Weights of a small transformer language model.
Size: width 832, 13 heads of 64, MLP 1920 SwiGLU, vocabulary 8192.
Architecture: RMSNorm before each block, rotary positions, no biases in attention or MLP, untied embeddings.
Each number is 500 + 50 x the weight over its row's rms, rounded and kept within 0 to 999. Layers, rows and columns count from 0. Numbers have three digits each. The size before them is the row's rms in percent of the matrix's.

# down: layer 5 MLP down (transposed), 1920x832, rms 0.0262, rows 275-317, columns 624-727
# gate: layer 5 MLP gate, 1920x832, rms 0.0275, rows 276-318, columns 624-727
# up: layer 5 MLP up, 1920x832, rms 0.0265, rows 276-317, columns 624-727
down275 098:501519465528459502494525506446517470458510496461615536578494395528410505429430544558498530462494539590508468543506508518530554561448548528552477556498504501517543416446502523506451514527508480412529515508525561488430430487432450476466412488513490506410503484545466504542466455537503510502548484522535521500441511
gate276 096:522466585466504534523454562443552459375446433591391528523499417477472472481513453423517506591477496448519438513477467534409562618557485481501449500446556572510552576456524511534430495432457521578498584554550539541445516419541498520491503505550533492469420484525477516496475457460420540528532447470511435453535555
up276 098:429429515533462510492537523510468524574491513462504527472529434565522548524479483605489497420501555426508532559411533511538509516513452543537452456486531488553440469476470415509476584508466512377481445483442437512456525516511493455482413550489538426534436456541593496398577644616467485480527424503483483552525482
down276 101:471495501523536477458493464490503507546565552463434496478434484476460507488519476524547456563521484493556507479478532524548467522499530450539473505568517438615462436530497473558500496459546453394462388480567475555494448434540565478558627480433539504521474509496452457504497524467433590514517577433373507486621447
gate277 098:442479609499516439426444532476456610558515464499452475445497524474586548445502460569504514385499411486403614424494573462512538538363459494558555454527477563507542555432495504372563393497413536498462491510469492481459521578509633463453526518527588540470537559539453495554496587555499404516481477536450503536524530
up277 101:538537437460565474574426467508559498491528555503365584430455448580544472517493514502497462425449529421482493559494466578601479577476519461553515517468496463618491428474489518353391500553595517432549505480520528548487476463418403477495435487463449532584538499450515598557438532521476455540500519484445542578479475
down277 102:461550521581531484494583566467495470569563481432464465439539502479423473545512628473471394447522594496502454536466543507510606603541499490511536509483563562493484524589419447463563503548522515574540576534491534560507508573426417527488508457477459427482443552493587497560466438475435510517567413515541438539444514
gate278 099:527462552542469594516430472526483489540605473497518549438388461439520545591472464543504481483465516505542463508506561614566599593526434488550523540425498495489446524472548532553457551474540519535450515490560511501543518530571538499418558496567592475538537562461417435522560407521424486513484494531495550445502561
up278 099:482401621465504547477544494556535571520386423383495466415559401539547485529565635493608476511596453542544415582467438517404466544488445449498487544470524581452529502460582525508443548489461489514462407545465455523491477558491538481456534452440462469471400493521462473519485516538516553495544492532476520521534414
down278 100:485521415537436428479470606547534450468583574540491484541583508518499581483442431459476490458462466486520421482575534507472420477547551551503569478431442507510570477596523502503510476528422593442485402582519477538499561473482473490528468488525572494504521499494542526449525596524459494552422480441574471542445440
gate279 100:532545624458528443589505529538516440453561487522501492445530531541523539421489556437523574383369436407488574446487480512452493491458420488487504542545508437610345471571619605443487534471485435482546565558618454380568512513464459479515547564540536521526538550531524497440525417489573566503585456438490441481503552
up279 106:564536501427517521494509487481493488533473485506498516537482591422485508507495544548538448521515377515536546440456496490426526446386536489488476509427497464472540424455495465511553530404509555587484476489437599425423572487472433576469445453480446459500462476544577470552470493549524616488457513441525510472494536
down279 094:531539464488464502502516539515379533512546522455540428557493489467462434510349579512538437482463493528516476532506440466481514480520459507413489493496466497510529489484483459478469466470490525526463460467448559457445473475495397531555552440450459436455480524509499509542458535513562461473530550484557497531560415
gate280 101:512468553435562444556498479444453507460537539490469411374486490610464464385450484475546586467568451540440472494516542523491494453607526496469510515467466534522395474395434488458560427532440459415485450566481432445468535501557489598490549534588453451523467550507499477521499477484587585505503447462547450385486403
up280 101:514540452513484416555418494610481470528447585486506521583461475513485459509475449473501479458453445562417441550435430532454508513469522535563500530436479425476528445496521526524415599530543564484554461506464497529516552536533454467460509497522485492573561464502510511463477455494445486421515554507553503508513551
down280 101:541566460531514440504495477492453453495614476480557366602486498451554498522428538467550438455445466566498511530513569480506470565440583460542461467422581551418422446511427401510469515545485489576570524564469488457552517487517520480466443418538551414432514434454571570500531436568485378575461534505525434524560517
gate281 096:481578490545522505584550452516518578564582580476523460541517447537473581444454498562517540459480489525592457471465548480526459456558508464561479474523607428566463539539538497514433522509465454537396600436385456505539525600483539495531521430616538464517594513465473425450476490514441477471475448484474542550489535
up281 098:536576442477458481438373505482580535422541492401509430508545472507406528452488423505551475495521459431497442528412489472506556455551438451537534616451495515438479454436476501518498496498509455476602483438534535566467489582465452538382571421484522561494421551499515502429593486561597470482527473404467544462526487
down281 100:509509505417400497489496485412556512530565571558465475560549467456427549416468445503435544506419493503499513503421512553502492429489574452505524414505578459536445486498528510557523492484473457493452512480441497481495494437404464468458599498412575590530480474517604374477447467468544482455481584513487580587461472
gate282 097:491517475514526504575504549513457531480431474510526557473535538495517493512443429485455476527468493400504484505442581515495416516465479491673431552493537574570493492419543495458520478491456533654519442539539531397452478493464514465463503432433496466609549470447485435557509510513560531469470430594563524486510517
up282 096:518516434497494499503537499495442462548561493429544499550487443508480443537399476402568607430485438506480562505447465465579497486496483523470487459460494443501522459548610475501414576568588504438465547417557423570567584475429377435490440565509481531506508512485516591423500379473439603599593480389424547514491451
down282 097:447534485582460579535498514468475457576446612461450490490394535502517451529426425502431447468470480508598512493519546537494488530437481406601461491520506405541438554516485486550490496438547563489465508469533420444478572471431519469527536532456539542575557544435504460561518505454529464459507401496423459468541443
gate283 106:447483511438491539521480580455417506460529483578479500421516554360596562558443489514520517468482442479441422541456662598574525579520499475547431530522478458439516489484580516474539501530449484477509505527474535526456627465477484461519518555430472518546528489412536488514549496534540505550488434505468457461439501
up283 106:507567524560520559579545476461496446469451497443589529505510429494542580511498542612534453429482447458477522621483617458478507473407552498535477480573465472503568488533495509470440515485492425503480488606532433469454504476542446537600458410397568465414479495513483476528498518564566501456516444594499482433454546
down283 106:518481525443542447530487495486458484460524567354466510467440553581493566486446463457520497582429557525539502479494432638481448540495489489570396373550531466553560380506460516462484564501474520483465557486386508476441424488514470571601442502440565585458493383495422501452472542444507500439548446531551495576467534
gate284 109:520484414526560497419505475481474560505449523575513536482586490509502577518464489553540560482432510504485504584545526513493484528509453497431516515523430568535553522514557465448533473494540528509485620462504510422479512559528466466438493529490581498576519547499482537529445500432473380447512496495499522552440494
up284 103:557509523476470449498421505590582526462467536464521498500431525500561464554547516474507466390462499526466460525480445510591550513498527545602464454535496520504487510535522567533418465596545611418394436528418452563536469466522448532531403600373579470595482474591511513487591464537446509512484349501480465512583464
down284 102:557472535453465544452449361527489474549516506380427474495474483577386459525437456507462414552519433440542543441413521559497497500454494450529510413483537488509476515481470553587515480406635584421508585558485449456471446616450527554536467559502426476483527456498524504556517544587494516442527542507515499374565498
gate285 094:483441483437432554426454515518494505546480529495556407525511487467427505482384385540522463438456404468469473592447511524511557492506540421548422452519533546465571416506507474379550483507572494528451505526520524616486560434401505484578494553605558499507506514575426478453526410486487547510542394447472450405543505
up285 098:511473467559523407556497475444495535438392507465511523549484563485498517423541491505512541512463487507471578443476494528485543548485541478476530383549468527502498452459475520459474532519478462537497433417472450489481603518452521437464486539595515483460531527425472499452545524579499623541526477540596449471521398
down285 097:495434532509443517530452463553469494421496490560539510518567440530403442494576501452456478481430470471522508526472507563551518559424484415518506422453489504524419609457490451432545510477513513491460449499533549505526539390436507506445497535543478573495497533468504562410447430507505592475527502492433454501499468
gate286 100:567499487513577511479488467446466542426498532534504487480605417394484523396448483515480508510483555452478479558484558543428475475505583421492553506494536520470524426475547556542632466458480447418494593507582532519415631504461398517409510457493497483481580474493529472498450525434543472455470434446519564567483440
up286 104:472486558492540480473550538453391452569479532422502506497488515511549540495499489419617525517469512456453483507494451464541487494413469519512516537469483465529497527520582402456510501585470484531485450520495537517487461474554535555494493578498461531487498455506472438492489439519421482605451482517545529516443525
down286 101:604409522501467479467552486464488498494500542520518479614532420400575525472442464544574541482448516513534488588525470457411503511530465419518546569452558496517488502535467409482530498543496487427509494485466484534412535573523550452505506460484528481533479507429498453513469476465429626540527500514576519501512492
gate287 097:601421419513519454533514465541562468546555451470439520471553423436487566478509504524498425469525439496466410483475514531515514376475572549454527581472431547421479507548472446594537393450588560549468544532472558411550486492628466607472483483533527480480483529527492457482496534557509541471442543511477523514570515
up287 099:517543539521455498491508509451503511566565506419533456565481518498420513503499506594533531618435392555502589447544400524517508646558516416535435551559567425556527506467518523492467491544503556472589511452595585481567522507473564440388451423489461484430529454388496564536502422437510491567467462471489392539543537
down287 099:587567495549532516510506483506467504492533511436512479438560552549533435526532488518585541453550514435509559502529493493523510457499548447439400536530460495462491442557587515440594505467534526484377524520502469467501591456494517400510535525482499530613492595451501521490487500444525408569436461505505516525519491
gate288 096:422546498444490542501448508494557531480464449555570569476443468542487509509505448496477466499435586424556502495462522616511490491517516453523490455361473493524393522539628444478483512514505535386460553507463409473490508428414617566453518462486574456534501486450411445437463558523527550445416495577535550509454502
up288 102:473498528541535496462492569493526550514459545515462490544474439423496496506628565433523405568548537420504578603511495530406498518470546536414502579505519569510479526451476426468548497529524464501521497584418490459652493467531463468493507407490462460501527504520509520436535548458440484490491529420429537483547518
down288 102:469566499492502458508522421549498522586506532479390456485516471466541545477551529550551530504540433459485431482540596434506450448511493514520546598443501487523396452553515525555481535457490530529427597565535531553559475619603548516529536481505430538490503549493551453439500482486456479505448503514393486607480628
gate289 100:530490398499509546491582491515438544482527424460496493560541477500463543464497440502516470430430560500538488430616551611472579452452563506523487496470578495488497517454517466545482497575543487493471438440499539610447537557474532513568643572463516497497459493375427420536457527417509424527459522500527493490536538
up289 106:515558474512441355457515458505556502585491541542511475493487554518584521518516502552507499579522568568516545527448451509486461575526539500493526537534532595491585554558511457498478503475392471500545591592471507428517430538478535537510444450556462492494574523479534459551585418568484509480499464602532500527464485
down289 106:470465526533531392517508450541490497526635439582469496538492507521597455535487479458436505424497566494509502508487461484474433451463523528546489509521544546441520598514520484483419578484550477466454467569530520503450525480610461496452452499683498563473493466542472590429549525562436481404586462498494489477476554
gate290 097:529401544538599493540511513452508525524447528498533495545559470406476522553448514616549450501510516484469405498567483474488465480525572425409470405471565433540502463524522553627616485528545492536497518543472459488331543467556530566506514609424499530478535446456475396490544510520467535538416474480463458522484573
up290 097:503531460527629444500546533452589488429488529546491546621530467501504487582549559604441416488571571526544464479598417457425496471553644541487492433548524419534619489545544516587539496530447503489507475458521495487435443440501502501487532518496504464497577459523468510583480489451530458565447561494496456463445468
down290 094:465575465410332629477505501480486518482496462513564540437434419542558436468526473410514507491505476465534566446460472542490496478511403535582534588516443514469504489511587503381478530506473527513502451488541583486625431493456502472458511398530484470583456488519480560576471481450546524511539502517546513457505466
gate291 100:510576546435453575518438554445533554578535475504468476535582542488518555437521473524564534465530447475468403483498517515557418528444531510444395510566516553571408518482550508541642488599502508503535557536438547479495560510548500540499513363495483452446519458550543399489513487509497549504435390435503521530487543
up291 100:506481593536474504479439529527448553516525465567518512561508594518388544513611450479475519495433498497494552547590515461554554535469565474432491533551449531510520484450518530503498479541481558512440474466425470392593527500534491589499532434483523572461471551453480389408476480586551668549545434579493529461533524
down291 099:485600486457529500420580478420450490456426512544444504540499486394569444539611548548504542501494521561426520474534512505513561531491441495593535440519499566524518435430413516510540529542443544452551513578475520456536542494385569565570520391435534479415505488493355479415519522524463504481547524405473494495532482
gate292 103:553510451515445457501462444532454578530507561536497481503474509538575525511429435496566590527614510539484509500498396455597410490502552518468534419498543549460507545480472551490455432515456451443516508499447473482502556428451503525548461534421544497415543581482441507494504506624582595553489524435492414445506507
up292 105:417454511508544511589500557576493368525466539515540488469477512550481527423514458510501570560497470580512528569561397466505434463501486484450501500590456496467491542547421404479555468451484533487545486421474521488527511585498595451441516423468532409454581531494395466449505432470499501422462534465553543350486480
down292 105:440490439536493493419550555566477473560449585578560441486503528427541470488511508545475522516526501513445522544613420526562513457536507428531524511516490563477522517517440488537526505534493500437484480568471520535565448457543475558468475401340464451473535430435482512506472571648522402552496554532495434502515589
gate293 101:497485492477575500490523480531459553533569415494452499447477512520473570458492498538420534541524345454552444465564567453460471428572517450444533585519514569548431459535548525487508514508494546459462539528454448554534465605490537558513509491528423507438533611534450532447537536492559496419509442511467452514494469
up293 101:587496501519427525494506475582457520605503588467508363558491435472350546558517487487539395547563556548441534502467520428551476523503572498548483509496466442547533555553508567574496503567477457480527570490501383487521527510453415467456425528433449533489555468514611549489483482504502512467529547540452516505500533
down293 103:533474443443462482551595438502434599453544567497464547556494499514517541471460500553458473530430519490499563451507464527502445536574509540563534510418482604573433523494449551558509477466542479482409512512397546503455553534541430447414433486418498486501412483422475498523485437556400537538421458451543682510524536
gate294 099:570552504521561495483485490533459471546442407567476611371523428514506431517457468541493462442527544519532487465517481549549504634527539443570501505393534588573456486439477486463506466523469463502529435504435441463499551532554486477460541475562452423570505525561414582501435519492572485499455464513473451445542453
up294 100:525542419580409580463497552501539529593491516500431477379490440553489489548466456547566555468498532484472544489501475481466534505432535519526441533442627538511527558523527411492536537594387517462497421467492438565606421482500533520532455525546497438501505529501513479559533463593503441465553440439420502503485381
down294 100:544556475554456460460552539433520467526494522479480504532421518468497545533481503456495493498522424469475528543490496492525379585424559500507496594466571597486447506455569429386494541481480553518484474521531478512585527556550494576523448523485490506486478567548455502504590506538473530434512511494441491503522474
gate295 114:539543437526446486514466489464553567567565421561564521450512454418532530543430491469466571488388535469450452569470505543534473519493534498539518520536576569552457494518461495528420551539487444591491579505532505493466566512384544450455496452529521478575445408533450468458499462510492500565568446432524515479459599
up295 103:517522564495512504459513528450517465451342398504412525498504465504463522559492472491506462521563440463527526522452464500434423557466463531504514529439519545493512403535554555467488513513501458572554568509491470354522463509465594454548494447475465515457525461585525481436549414493509410425488494485523548499457538
down295 099:492427531555472416516493466480502513509591467500497484463490459479602501507623502528548557558519501459474595524527485516538462628506511542531434493468489563468475516542463519470474486475548572555595445459421466484490533560514504391477557520498557553531435531499536401504457461544463520561462521516417538544492533
gate296 093:479475526488493507500454473560480532470411570508604547495426537515554495542547495547487574456508524512508587415500473569580490502507427664470510443533488482478424469520481473515410561624474485479423593484472501594453436422581376454456522542480477418527450548563487541407530561563555479464498531547470476463474477
up296 095:436521540488502468448553555504459508520518460449475484424467470500484600437457483383443526571495489416468573520422472439520553500512510477529413418487510503455516564471421469523503603487501460465468475590517445464424528418519597563508469399461375466581408502497490471484524578470474532605477491447431545517508529
down296 097:498468593447449526522576498543502499434486509556426498388472529553577501549352528554489458534480517546533491425449643548519505531448392501511553433472563505545446506433606503476491485454516462501607502635428551446483500464468485457425475422470460448527432482590426544552410514515545534526484388478482541504476603
gate297 095:425509519473513531504589537412505531549525474493500475556527510497465552447508460497592512538526462422421488540459451502543509500429469453482481433466480470516596577429550505563517375527561505445518513524433520541500441540621548497393546529540578483468411522561527465477477596496505404565446513457515473498424515
up297 097:503546515532485508504525470467578649559484459511458372421574556614447580473516526409517511518468503467496462520492533494497467495491500575481526458549473492492477516483505507476580578539496544447486441388500541517484501452519502528433523459497468479515595596550516556501461537547521450505572482458428512506493489
down297 095:448515569514400460530569492534529548506560448535542504448429484483549530503498495598469563588568512511509563442416456513585535545488527497471554542447527499437542480481519535502436469441530546501412497489498553604509550518574479462554520531414524530502395463521403487535549456479452477433486517529480510484468537
gate298 100:444463540504519473505562480511476413476559506542497583434390462485521410503546482510528499466469609460482547586400426538501477440532466500524501556521398532502491568483495565504552502554478477501448577489539497541500522537453476441501495499480483539542521608541592551570588508530367552613502500497418485424574521
up298 101:561550560547494491576490504470449548473469432630530520497506485509484570544464414400577614483560525486495531468474453532531422540442512504561497466523493462489507528548499527493505466457542513461600548590502455445486513534537462515508559474488552461525456451501574548545489562486489528525523369474556492527551585
down298 099:589497553492505476450482460512531503518510512446540526488561526554525484408532456543538482568525437456496594557465493562511471477502418431459514491417438443523438519555423514508537527539463466428520447496499516396479450492421518387482497590515391499552478554493499504467443483484590567518451426523478592481536558
gate299 100:537563526496430429508407538533395499533485445514465507533546461511537530408513484503564510455518515481604587522545524535558542569431619565494518416491420476447445426491547513579553507506472533561479441429458502484454543450579501481508541467536520459462501517436564579532415547565510467515502436525481444556483629
up299 097:511445514409473558434491538482573365539477371414560547525576406366542508522467516543477649438437522471485498506424464497426501473467494444522448486547583542561499560375516389524450522496589473474433562468434515477489472437453531528447518384500508487512506422462523495476603457498534502486511471409513477451496410
down299 100:445527423455648549582522492543483411542520521494477494466493510420529468479528580462512477519476444480486583537469569515503495428572517534557524500588531472495533485531496364564531455472486496547451494505437526563538473553445496475499452489439534422417589455444588463544485520598591500585526475569545558422413567
gate300 102:498532531501495532541456471532512561421534505473471527533438590529411491431438487542490475462531471444436550473530481498515496447445508513428591529542504498469453613517445472535477555495510478506453525494589634479423402479464480591520553565464589563494450513545514515477381553595405506530494460498549495571528440
up300 099:593401470433524506509549494588476501454535503511513561475482494403495414474499477327558437527487492542484558456407494485479535412433503458570498529452666540459556475422510418426556492511574513509460503465501480511529477581462535472496473581521576528484506469494513459512458484549429489528533496570496605574465582
down300 100:497496429459469425391509501504504542472507597411475534498603473496559460477527516516506513529528538541429383457496442468482483474562512535497491557413458560469567401500546554489474453453539415495411505467482598521407432458420495557441518487548415464480512387422529476431447415508507432559485459497469452479525472
gate301 098:517556527539507432457519552542522529489570516478454428550442487430399417482483503537449471537492548496472539381436523517531474471518432523450420423427542560443546598513404496525460556538565505513480491420466508577518511475519431550511519462520520502522530566499532555520509532530412450523478544540439506480552574
up301 098:511550506550510549569527508467509524453570521549451480501520460436447585447478616383578461426416522384531592490506532478514483500487566426510535488450421437446569517480445475546469522529474560486610525457519489468496528438507419455497391561514549396514421520458492559523497532508544502515439474468541474496541536
down301 100:484520596610557453436498513505508581454613512540451448580531525471478413458512562451497526433507550516498590525535555529446518481512504489469466514481485482471556538521440538466565525574509419522512480475569521571545455404499596496584564427545467656448485420491467505478449606426449516534452488520480546513509514
gate302 092:547532490537464529501473391541575433507612506599559466491511491562471516353472500525528447525444459478504513410508486480518602534584461462502497510502457448514445402491533562489514574572453462494486482518369560462451521463609506611483544523496554589551489508480481560470513514390591474474417469582575538554440397
up302 093:494359547494508584472498480439509456431478556449507452447495489542471470497467459558512460409525506479481391387486521524486509619476566473592481452421566512438516464524482555489568507599478470523516379465469491578559563578469532473437427482583622555536537422562491526533540426464492480531562537481427493458467482
down302 094:581513504473481504419477529495491414487546440446483512497496521540471460501510499424416435481503499421508482555533494593461488454543493559467426551512574494495518505391513422584618548435483387508430509514423569491434492543493535472562513514350486457441585470489579509491536554485558533532484523527560570516504400
gate303 102:495440488443459528553493417496429597494464487508546514462557512453475524498391389392558512523427534530460515525500579584549553472543465520525548442451513562595483542476511461449509553511514450595511486556560510425537438429456458524528471536534447466531571534507581457487451504537481518525676530466510517482433451
up303 100:519464435481490482449527485482464415545463528465527557477501485438483458449544490511440488555404505526557492459451541594543529541450521515475496454444483500501460459583519415594469534516485537538513418483513432424507455412473496423434436508545552425478579434495474477504424408445418487537490517539561471420555527
down303 101:527478559534591554445520528557434452477492557521549440509455356493531514517493519451509485556500499524510445482497460464531584564502477434516474551415433519489458454535577436511422545429457508468498408555570484459474575434511571489499495455505544511457515582556552484407541437561438432529568545557493484401501486
gate304 104:571496538502401498524520488498474538506629443479456432398487592487500515540426394561501570437631536579458439471466458492513492530366523416547511499549493579450474505537511439446532509483476521495490566506576584458548472521480418559425465482444531460526504567504451450504511596523511568469530500566441449539549518
up304 103:484486561434530487489506479588544503473501501501476536479432519420480534504535464492462507573509562507415521405534630551400436469632499536477552578490553529451470449405543400428542515490523555459496501539563587454506492402545528437489436496484460547519484475468476446540441501469405540482509456468528480462390514
down304 101:459594526534488515400562508508468491488445470496564594492540462527481459496474525520497551507510429513494541535434490511490503493551495450522372482504460517477488458478525481475544454445411494571489503557487437433505497514504497505564525498546524440512470517517485467452500583475535553477466475423548390485580554
gate305 102:448472570533566425443546426487494528482491477524539504562507477464556517367479467610461537446483543450479554520490502433440488476516462426579463573477540522526536589466502350506550425508590474470398513501508522523501489443594513494556454496473435547538406523355525557485521506511461532525537454493503488501460548
up305 105:459504475398503421477550565479500505485476461541497445540472517528514541512504521512457547516399564482403453465535527487531545567572525518509396569548547469486564475503622422526454454457539486512496514569466484540565515539512473429455435432490575526427482482525511452490452477499417530518475521554473453544460466
down305 104:504496515579536488515468571472514563458556434569501534568443510456459445454559555526473506560525525485495588519556517429560499546516414487515562527553503426470401492452424430488519458474408508475462487546463532546485522483514486565395554415550503582438429536459488533529503456468536415476417499561478430509463484
gate306 102:606493522524402459506515530491489506508542478514518605455380510585474484565396447578440633433527507501505426545427555493555497527451534379561588483463424526530458444478502514619480531531439565493500557505463528492409576433567566440514472427444515627637536590409490537524542540577523523440493480437552539560470508
up306 100:656546443455457509531472427539508452435456458448429503523448421488460457563492521588401475496490440522516498498476450484454523480410490545495508472505454519499526520455502554490501656528489498536492496475483498415519465438502509432570613447467521493480491488486580528473544505491568411450493477500488464601569471
down306 100:526596507382537466523533393446466471499475498479494506356427521478565447523489441498532543563457490457499522468546523462476505564502501554456501539513501411517608574485515499444418512503465494547599601464494399471537562503457506525469553513550509530510462435568429378497531462522412534442569527566464471482469518
gate307 095:514566487481462553531483520407498567442443499482559504497563461475503608500492432524475506480447550524487429605410502557474458493518359526511557514573419572478421464482509533505527488518452613598480479477542525512445537461489459457470432505606491539459449505538456506505561470501505578497415433541570361501582588
up307 101:546515506522538397495501499468549562567454495524518493475491463492450472499504530537543470394495631423496575546588489499504535436500483412551577407527551533577491528484517471445531475475465531579453490522577530539498532544493542525426464581517545557463516430527606513430495407631503441473573575495564412505375529
down307 100:636453456497482508531439529532522514521543554529462505508515465518536532487565570479521454520513506519458560509426514517500484508537501522474501531457535637584461500493507521540483551450567523457523456563503495485425542463485567440474521473494520478505467490491561450469490490589446438457572474503534438500560489
gate308 100:481550585500564480444505450541505505481499578505524476488536506543460485351472429413515524535453451468489416561528516549509458414537531459520536467429475533483388481496536529513508647485589442558462504483524515424456504500535477575487569557612542477493537548414419514528517455480495486513491526421470508464546513
up308 099:476478526549538576467512443456526501471415465467472449547519578482477530434523546466512523538458594480453580494507498523487469444546413446423484560506499562490435505462624520468472488434554424481467419493553574566414603593499534499509464506489546418375462522429484554505534440519575477430496499517492478562569441
down308 100:525479542507559539485553472568421518533449499505487470483520432518522593442560461505467405475430509480454455534573372548603435482538540566608465513507489480583504558510556593489523544441534500509488559499525507568473517429472337479500440493429540470543461448400485426454470502500538576505518453559524446511623631
gate309 099:469555529455484583529504540616459445557588423603428515443444559587496512564452451549485502479475496286538519454511479515512489526475583412546501453448688542517551475516531505552589519558473568428548498545492450564578637510508383468531454506504493533475488501490526479444460513536504519485504482475558448484437569
up309 101:475537553449460633497475589564370494449548450510529525365509567527586515492567503428479528460429555444458567606491544500439516508520492483492520556523541498499465448491467458533560612538394586497566436555534564531512568545465488382625516525445537432574479521510490551499549488485569560477608460485485547454569504
down309 103:421422506579492513457464481489340514496428469453519409575508556546511476490494512495546421513472449583441493551495490561557506473549534500459518511569465484509462560511537567505509437463509508595440513424549528418469372441452519493565452595465531500542395507418479439455519471472478426450540523500557519518493556
gate310 102:461499529475567552448519475433500509445487524488518487507496459581486594456484518547512467444557488446536546569417428466523580464520512395458517481340541512511597467615563484554521527414536577487522464536592554572518559578486440528529542537521450530471523512533482531413474609550479499553533543504649463384500514
up310 099:507495423517557491525514503528459534531519560461492486551419503539517530548469492464503482507508585465480635478486513458431483505484495557449510545493468517523515556364418548453486458473493504552467533518529538439504577564486482496426606573493452566555471539422491419532505515454570426431456440493469469491500552
down310 102:488467360490533501493485534525533485484486442562528477542446402492453458507430506497513476457566528460479517553466533489467580562523575436518589443546568587577411536433468472542526578489478575511538512476518570546463480583529507509564467524517495568494395436477542547484469524483439375444553478501581501511522471
gate311 099:448535456442436489459477443451498472503463541496504504557481481565378469492547455517561580546489467436517401507571459521389486450445488462537544606566452495505497550532565398449473489472488506508468553407489448455507499486602551559447464485559508583476541500482452474487517488616446431593474511552553416553508445
up311 096:538472558540422478455544551528474550473511476471501545559574491461560474433453528393409442430566525564535495439408448484494451495450421467584545498545511499473482543491397503476556420504487480519414528457521470437497493490448499595543459443430542510500442412442509500486474506531527601463531413492484491451481457
down311 097:520512531435472476550514533458470555501518470457554541565474477481509464539598499493521527512489550473483472464430530553523442506448451502424574624559537531517433507500506464534523474520424513503450478417437438461501598598504568512472375589493543566520553497416501465530410450590700415504474472597493416533502569
gate312 102:444466522493509458528368499690461479530528455496534464481449453450533505429448585518448537438523491477479477537554529490501483458539502476454464509568435486488459465481431481424459494448446515574416433453479483458481608504497468447400457411511520518447518504553375362459468511596494609530490489575546499530464565
up312 099:458400474497390527588464463554506450458508576426525390507518504570494565581499541479468478457536552499570626593576499435592428471524474488404437447517510462542457522481375532430486529442472485462481564544445409458507484451534431468483459567533509487482450457533456520502447459519489501543552453532540519565482610
down312 100:466494487461514558480524451525528530485427520495500476547446412520468498580530470555569430533529515547496503408538499559520506507517501520471467513491537356468475561426489503515515513554471465493471568495484593434522534497483407571510542469379464492471481585458519453443543495503445461443470496475471411428559501
gate313 104:440535509505536491543450546469551519517501437504541492504526513604525511524365410523552460449506530452505482502544427607493524526556498437477427508435490548560527541487513556532500603443532379528484491491488506536396568589493414554375567593519463574501608456424542552430429494588464510526513659531492482510490424
up313 099:472550493500418492518465481472601454596478532495439459453541464507529365524530560462521398488495535628560525354432378566490584501572461556519499516456483470536430420512497487516513481487512370487456465425498434473585484497519515492490468481522463524563531490448579487535445412548444398532513509483493496491546406
down313 102:424497484502443440517486553613550607508497522507458516421442467507515510479587414423500483458535406500496437448482367588406460506548464544492457517591500636506499436575500507463569503534514523449565483461561510536502514561523532480582519466414374542551445493540467549495543562470531418467508483489506593556508498
gate314 097:523467411452449473589491488397505545539454426517552469526562520472449497502538450562592438504410456451505452458471523468419412473545521402459528564454583509541495512539539500505523495533489496459510530453531556532447504557501568435539554519482528525466640647555464459522477538478520520558434465479500413460454490
up314 097:511478492513512543458522464454472495375445480511570537521537581503484516492516552531488448502409524506502451509554531501460492510538436583623472558493545418503436492596564479559493435455478601486493500429579419469494449551481549528388474565533507549516516536488546471523503493513466393482610424493420547604540497
down314 098:408576555450467552482529400473587512542476437481535427553492464458494486505548472469389412545412507577507532506436491493491437480490545526532494569482460478603491556569494539504514477512511477463473482461488437497451499426530580465551512555494501516565526458446544524423560493507440537459481501490507472589447467
gate315 100:500585504506575476471567550552498545520416456531531444543464511535468484466447471471409509454396624545422465495528463481580563566558450470562449435511538477534578437601660509453577460454483477497568497554481449427446466460459401431493475592443578560600496576488524443500419515527438519575512607468550533526512541
up315 100:471526471573492510523509447443567475456470483527603465540433506531507505499548550556491433577433494514478556520551525546641445647461464505504443437546500489516536479543564511539478509516559512464507435439489475529496464521547568479521541468523587439544552500497495497440490516502475436568553464453471558491588514
down315 098:469517506525480530545462434450538449458598484419532373480539519509485505460459563495549439554427476507504451505537469506406514528494452597542414540544500580503425463440341480529568481407518516426520546598486492541560510528554529489536512467530524389553437523474393576505562517503559505443474484462532548469556493
gate316 099:437532549437513489516578611441516496496535444555512522494573541539429464548475493559595456476447507554497552484530518539504488489507398478557513472480459480524437501442527491423584510484481529460508425565434519472608536519511581474540450506450516521504457499438439537489413483504484511535543514640510588600477571
up316 096:484519504493489503497539474552539457515543565540490476495529472478506527520531614574494492485529530498473420504632555493435500500510526441523494462411489546533455421554531415512495452461534602511435510545484523534443487439572509551570448481434482495523487430525525452449444615515451497484528507483495440500520525
down316 097:430524430489438560487522546523478580543440640574538471510501517525525490502480531510415527498549587483506466490638462532537429462472454500389605500481526568448465560576470545447498541489443607438576488549514491472465474465476522456509571480512488513411425567511411514474517459535489530516484531461449490491532470
gate317 095:485493570450603545455504531446438541466535553489549495512529567366508523465478528505601510489548573438469510503423524548492497553464495507490480485499452492458483551495479503590534455471516474502554544539510516498447564554490502453509643488542537471486437490465503478563509483460426466493429509433507532474476462
up317 102:485487541500570523508535530545476524537428501583523487438550416546496510493535433487482460547522488486524549582561478531556503513465386570502473478570557500507541421570501511499429477438506527514529556542559561436465552517588498409546521503471510521468446486542527504526463564516480447499493481486583491565504525
down317 100:478478421468430506582545509388577440539499443521503543492491443567495472549590516483472465534453479449593466565459469453544458571571525506578472499498606482461474437603506503476407519497526512600511441506468444550546567525457601485508470457512392435413566573556504500529459522512550450454615375504533432512550526
gate318 097:596447498546596475496452519499486593491528504539470497543500518493569522479499571524403483505455565494448559565570454527538523554459509484523592418548540459509412476525577512468575523439381419516505491465452501559505514481461522543532587450433537476417588532457472497481500529554455379525536444460544437487486536